Part of a small language model's weights.
Architecture: no position embeddings, tied embeddings.
Training: a variant of SOAP for these matrices, 126M tokens.
Each number is 500 + 25 x the weight over its row's rms, rounded and kept within 0 to 999. Layers, rows and columns count from 0. Numbers have three digits each. The size before them is the row's rms in percent of the matrix's.

# layer 3 attention value, 128x128, rms 0.196, rows 89-127, columns 64-127
069:520580458542473517518515457511471472445517507524506512491503504491484474526527518484489445510515507476522512472505521501505502497467511528514480473515436478489516469494496548518517520448495540
080:490541515547492525503500521532456518480507551512510512501481500443518473512481531474522498481526540535506508468542487491472536478477480533507508520556526527492497460478464535499500506457524529
072:557569475557523502492484501503494472509500477543468490487515441528467514504516530498494510477529526517481503495470488525472492540495539533501483476534502544507539464525488474537511520494462480
074:520535470522521494497474494488495476490514485511535487485490492507496505529445502510457439519495508540540507517502481498552514542466512517467471507499453505504513497503507495510457497504453503
065:487492499485488545534477512513544498530491501490528476496530521501514536489516506493488484503504511482525558495510477499522487528462469470505492497441495519556518482555510462488479508523497494
071:496448455511494506454468476508501494523493497487474512467532532484479513517556532485514536478541530487501560471508526525506496473535502512487513526499499509518427498532489493513475500504508514
074:524505488489533472473497515460463495497471504476503518487487507489504513514486505530502499478452445480500495494487497538501537502513469453499500531521480556526470545501531446503453486520491486
060:509498453466470487489468493532494536480477476520506510447460499512479502476465496506525499541499485519521514480478532516484514483485557548513493509479499502503448526486493469506475523501515508
082:489538499534513496519510482501502486502472479522512509464491517527505490524523488532494482563506502484480495474503510532487473493454527462510530471496560507523463466494511474550500535495526434
069:542499551556506470485492517531498515460506559557530494507494475491504509515510516496525456509455530475522498511515500496496546532426485517452510520495509492502527518502502446481522543492495524
073:476492478438542472526475519557448477477506539509500522451495479537484467503497461502488484503487481489498482508487557473490531460474506479475497508516499495486467491514481503508520492504519485
061:462478509516498520506517478506486504477496462532489518449482463482530472528531521503479549547483522475470504470522452527521511473492504463502479523476497503500482473544475535493503489573458498
061:541486490458555495511482502452486513489532508457493530472476506524460475558461545506499500559535502497496488500492526486474521484499506543501513511467499474541496520491527469489496528537481502
073:505486514479497507455498520491433480472521475517504515482517472507460484558488490484464506489540515495513476549503513488541464456521523544480511511515539512477483489501501481493474489513475489
068:538492513469525469449508485488474501451506527498524481531477440475509519494543523551498462491479528502509506515493527490500485521499477557477530522498550536511476500516522437494509498503511484
067:559497494502525508472526489443501451453506495524519459549510566481485442461519509480501500517503522506499522480499506517497476503478552474527497528476511501516521496527481529453486478538511478
062:492490492523485458472517495478508507491551507458525498505531529494483467501507497520525543456497525490510491501507508497502433501529512546547501492562506514520471470521502500495510483528537458
076:550506481500502503461463522486506510491505462523502504506502517515442506453487486491518492503505504543520489477462547518491520533528494516492483514489478490498532508439516472444509521463471484
057:485504520491483481479476465508523533502502516504511505508491480432473536500568535495505476487458509479535470510518499545537476494499525484488525501503501531514506493494551470474504529545562493
061:521513479512526504478477485466536484463477473526488531533479530506514423501516449510528473569488494493493495479515512476527493495459508511489488547490544518519519474515498537484498499462474492
070:518441504511508490481561470501512485536560515501529502500463489515519523487538481517531482473518524505502506491470508498509499507508484500509526492499479535478493491497483493509586517513500544
066:519488480466522501477495518527524535504501499457461512539497528529504519493482495521457504482486510510544486525501477479521533462512487491488488528518480468455532521518484485446469483477496485
067:484486512511516521462523537465473503535500481527484515513487478496485486528453457487479499484504499582519511475559520486489499519527465528478475468521517494440509521485520522478510456503487471
065:545490499478518486460524478528523509478518531462474463566504487462477470507504512475466543479451484483499504506533460482463493509510503486489477481513505500483519493521530471522506536465522513
073:541489496490488494494514479487474475500478457532470543496536457455462488465526448545527514517492451492497479513503499517474507532535534529505494488484488523486527493503514485478488517518456479
068:462532491493453485450514540529534502506508452534537523568525512503507505486460513542476506514533515512511502452495505509434494529522528539514481484458523490475516497489517478461475512461483457
074:509530490515491510473473505512494475502534464502458490509530498468505438473486525500505520473525489506523509496498475459440456496434493461499494566517456532474507471493514505458491497493473492
060:531525528505561458474508511473480458481505445469494506527538511531529516495530483512479452525516509496502502494503498477533476483487540504478458497482506488494478488563473489510489496488485491
074:497518562481501531489490444506496485471484518529508489485483509507494504514489486500543471507512467540478467485479494513495515509477465502472474483490517492508520497535523515469505521481496524
070:500470507462505529473495469499495527509491480508482458532480521519520512457499497486518495513496517530496484487510481483471556532586477464485500492519469452485510538543555521514496453524467506
072:485511501509487493428471501465522487526470486494476538477536499534525470504540490546516479488487517511480475466445479463500461499516491526507474522509459517541494489520505487519466496480502512
068:482526539514496494545488527506517487487477535485518498491509491470459530518513491484469463521496502488496478502531484494487519533473475498507495476515478524513516496481501510456487466541511493
065:510508499490426542519485506502511489519497498463505515497482543516532517477586518530497481536519476477448536522513437495512471494476503518494464522472543522511498481508466489535515500496501512
064:475475499484493498460490528539482454507458559520479481527480511528498545491504447469495511478531483479502487522494559471502505497495516521563482541509510515461530514460502511522521482495509493
063:480514496502508490479515508534461447519506511462445490557498481511535530526487484503510522517519492481465516466512498474528474505535500508504483519505493514512470473517544452481465503523449514
080:498492481429453550493485452494500461530491462531487499461519504544496518462502497541547477495514499498561480510495506481488513478489518475564493478490479569513488480512498516504480494477500502
068:478511506495532533470502521522534505523533533468531502493504517447495473526445542510457490516522569525490492465510464492485503515503486494481487450512500540438537525504516476502481509524505465
072:529506487491523439500477517457492517528444498483502440541490485517499486507507494503523447538506502494557482511496505512552504514474528483504519474487529567478547567536528484530500482510498488
071:492522490526521531492473508496559529495498533488508515549501542471483513482458510453516492430500545533493480479496505422524488463473513521520488516469465503482500518498492492526498498531546493
# layer 3 attention output (transposed), 128x128, rms 0.168, rows 89-127, columns 64-127
069:481512544504532556539525487492544558525541512497508445469517522491513522486502488536532495467504484503438437517456441480501505503519506505460480506499529533499486492504564505445516495479491495
084:474501468492531519506478498507495494514530502488510436493511452528456497491498473502504468493486504470469476507449550495533494465508499523518470436490549455505506534522563473491521478519450478
077:444472508491523503511449515494504514486511508461498467540474521502535519463501440555487499509495515506488484472481533469589519521501494517464476559516475477526512465530512505508487518509495506
078:519446518521503557519545483527477507504530465497528502507479535490467488496520550482520541513514536492473461487470499485465469499496509496487523528529515511500497521465463526469507508497492479
067:484507521521509480502505510522492492513505501436505516455464503504518492486491464471447536507470540528488499461512490518479507492510521514466535514531531512455535517470449479496510506460535509
077:503502577504500474540526506501487472452502536498518490495497492517515480511444497497517487544515494528484465493514487495537527526514504501493434479504516486532529470482501462513490491509495501
079:511484507499456496487495511549500489482510513502500479529510494481487497538523494460503514512519474521506528462476500443532486485485528516484492501484500451455547476496508521508539485474531507
063:494487485495537509523546515469513497512499524536558474520529497476516499526594511492464541466501515471475510521557509522496482511492453510528517509482517476478495489487467536518513516506492501
080:501543518443527521509507509515521536493506515495485454528503487455491515528482496485465522510469528509512518489511483492523495524522542546509507517483534531500554502542505507511509489506471531
075:478473456489502511498493490478404520553526494479496476499497471477482482464466476523490502473507497519466523501498500490471476457567495514512512478508483491516537498502450467502480498494500491
077:524547507521460489461509467527477483541505514504522510534484496512474493526510500474520508496451536511507468490470447525480481493476500518504504488472467495512520476564511486481492483507522485
063:524536525466468500507490469520486470511517483443535504476504465542499551478488504509476465510480503522509494495441488495511497510463511527518478490485516484507496485483537471511482464454503457
067:456523502588505451512504510528484472530474495489507457506518506512506518498506467479480497406480504499478510491540518512508517491485539500459516481492472479527477480499460467483546508482516465
074:511500521549487490509467487545527541497484489528559448511492479505491494527521456492540470505463470462506503509494525506477521526480504498509507512448487459499536484522519520476475501554467499
078:499512522544515517553499502510502541524555468485532541485532522512452503516507511512494526494520498502481494514527506500488485469518527472508509527475478472517523498518494504520498528518526512
071:457507511488508501514486538531493486530473495481481498453518505516533515534489473513467463469548488463538495483513433463511525461516494540468494494497502489497524523469508438532537521516524504
066:469500525506527549531491529489469517513481476499475500494487477508511546525508556507521471545528510505509544492497530516523532534519499493472504465475535488526534549454488494518504502489469489
078:467448509522520495507470480522498481481480515486516447527520555479515499500500468514509525504493481528487527512532473436496510516521505447501530520524454483487506522567456479534523512517522542
062:501465496519499523476511474501461541482499466505470543488480478505486495502469486488456496493518454500471510523488421497524492541486503499499488496492498473450506530538442476511476491501467537
065:480510492482497530485544524537510487500496515423493465490521468490495498490467516479478528481497484501505485512493505482510528498523535502505504494491497453527532535559550475536489521468496481
075:505535503478537524487498502481488522469497497520486506475531496500508465471488502565447537549473468504545509496492505533450466512512496500521506510514530500494518527480481514524460503496505506
068:488501533549516497464503521469448462481480504521535488449528475495494476531514521482554538515514463482489498508471500558469512521492477492521499500514528514501483531484458514495495541548517514
069:497505477470475450520471529517526473489496554495522491537510513523518476518516493515491521488475472496483458506500508504524486471497467518491526532469522481533458506476516442528496532509520536
069:474538514524483516532477524496475517495521501507456544464502550498494524469532506521517433540548471477487506495474500527499516513553470502472455511501487547496486519480485514531479498511502485
074:491505504474486514507447477495510514457494522480468439517542499463547469520486469461502438496477537474470545475505513485479501480502466510495511543508470476508465510539482515542492499523507546
076:500448486492525497518471472475512503467521532484498497477529476505439497513541474505509502499507514525486548559527527488506496500472477467491520527537480505530465531541490489547549522453479514
077:475505533478523534498504500508500517542471506483537464513457486485508551505494441496493483501510499500535484475474510484549504429531487541517510462501509488505533516479469476499502491497500513
066:449531490474435534460507516523526466500488547484475461484481486504460474502489501527516536514472481457511490502460470485499503528492480462513505523497517512499519505509534525516487495467520457
071:519519435515475477540539500513522497513536530562462499521496520500510489474540472490485503484478511535490447494512487513477523473494544523527503526510490490471502515491493473503511470493503487
071:507530450480496448503508497529525480456485504457500499464489560494472480504493477473499520475513462502463531487522483507499509494467471476496512520512484480494498474460440486498550527462511503
079:498459486450548527521528462482498485449488522523490458501496492528539490492490518482517513510489495506511501497509473524498522489473501483550528506502547447432488476556474496482526527485504490
072:494524466517499515535511496475492521520523432533489502494505509516480453469493502488515469504519518468473443499500467525503486517501491492502527497464500519422499496511518548484513533480554513
065:504533536460543495493497496461510519496537493533469476483499463487508510543477491529519487458533501499535497506526489533482497542554530536508509498525444468512564491532522527523510489495473497
069:513493484494477469457459513435509504484483473485488479485499506485514465526487546572522534509521495486519490498524480531488497530491482471449493487513495472512485475480507469495442457497485492
068:484529529487513498501506472485547548473494499470518516433529505505483504448506506515515504530455530486536503495470483565511539539494530477506469507498519497474493515479498552531545493493528474
077:446519490484567444467476509519497478475483532481485527526468492476570474516511478454478517510498480521487525502471490550488497492519487506471532511497509470471510508512508501494493466504473498
065:526499511504500488584511448508449501494505497524497492521510519483456453471504468457513451519503465480489490502487503493478506494465503528496512503510532497531495528485434489470528541501498529
076:457542515513529545461518524529486521509480499514503550490490538442511452521525534546500552481511499478447507508494487495453507519525500501504471527515468475535490498495497504498540513501500484
068:522502539493468523535482512514484454542475490515548490539486468506537522469503456512500525568484499492509522513504505542480502509531480472477506500512561465505545497482473484451497494530493525
# layer 3 MLP up, 384x128, rms 0.187, rows 0-10, columns 64-127
094:515471538436493543517516533502503492486500506492497468513526483530500509486460508465486542474510505529498485458501507510461485535500501482470482487524493454529494547471503480517503480483513574
100:480534520461492503448490536528509509502571501523523501507530478483509520496514517476518521531459537506479538508480488501492449515461490479522456452483529519527501530487512547496492463513492488
094:465484535470533473542584485521502530480479505485481496511483484483509463476498477495521502543498512491543476513510491515526488505536510533499459515519465500535508470523514557491470511522519515
104:457520501504478478520503494484518546499481479520523483526489512493496491449517468569492523483520494498491475530484501504502479520553452480483469489488531504490509518499485475499477512547456518
111:524490507478483503537514492500495495452502458525445500522485518485488497476544518533453485516505519460481502498528519533501485486510488519512508455527503539513510544465462497543501535538496540
097:490488536530525480515506530548527502538500476509474516497492466483499486484488465545474511480455484549478520482490483497469525534482499493507490501452502548571468494572507501505495512488442506
081:537487511541474528517503506545474475539459489493492497490473498548485520497516509531514504486505498534474520498523546499517526504483492516490520446503497512506492525480479455476486534525518508
101:476527524526511515483452503518480485464516510516522513539506499509519488531492506514463540526466488507495528503496519473472464508521472486500518451497519512533500517525459545521498503470459538
103:511503515510508531467493517537459445547503522481503469507508478511527497502485546471514516509498526515503519490512478503450515474516454504489476493497497512511495449522495499504500465497517490
104:503512477513458530522507513484526496505563484482523515499543462508496520469496542568486486499492494519509500473490465503478518500536500488529494538520496518513527485514506513474497522440546478
105:514454524503503483544531554462497528483461509519516483498496531482518467510501524522485496454520477528534514499493488503501537479541570491522499491487507513530485507504482491495480486471451493
# layer 3 MLP down (transposed), 384x128, rms 0.174, rows 0-10, columns 64-127
096:446504501478523531511494538504514467530468505539490524445495506540518492542535516529489520467530503497529522506495528502482537481514532489493484532547516480489517495505511487485459462477485481
098:500528513510474460461472558509477502541453453493515485518505477474516519501486484469536477531524495519484487489499470515530477504494527491520490507538492495485539493502533546523498488529493490
105:525472480504483511546515503503518498502562498458504491513520488489527531495485474496454552495482477502484488518506496447472481518511502448521509490516480517494453535469519500475514486458495506
110:505487516539462506503450514506478543543464504504503480512532532478542495526497498486524495453469552520487515516447505481508510496513518536511499532526486520510528499460485461539492536492458524
105:459472492499492489458520525505494497553495518523516480514466492512483523499516532472501488543482468496438519513531508496486543469508494504504490483500533538483511512517517483536493444516476473
092:499530504477521503461492511477491468520441516504512498475474531515486492516543526543508489520487540529497525473547511553491508523426531500490472499560479473503490521470508527493504542465559500
096:495479512439485507495497497490476505510519486538513543507546497483505519465505480471483498494531490504504466529467519458505546479484502502519468488506466486506484524482531506509489497514529509
112:537494534525485531497458484503463450485520506525539496491487513488505493505485493550512501500543493483482546494476497507490466466517487504525480484527460514504514534514509542517490552507483495
095:506456511504500495461518481483513527503502460522572519455469512496460505502524512489513480500528511540498514492517485500542502510550497492516540509497493520502485520464522496515487532490509531
096:491486494514480447475518480492483467474453505546505522524459507515490493519534494475538495478475504494521507522523513508516518475467469471506517529464516515548451524532475467541490480546506504
093:472523471492486491538495492504494465478441523531509521499487480492504536514485513521485464509485504514485504514566509521562528512543514475490497473526531498488479462550453503473484457486486493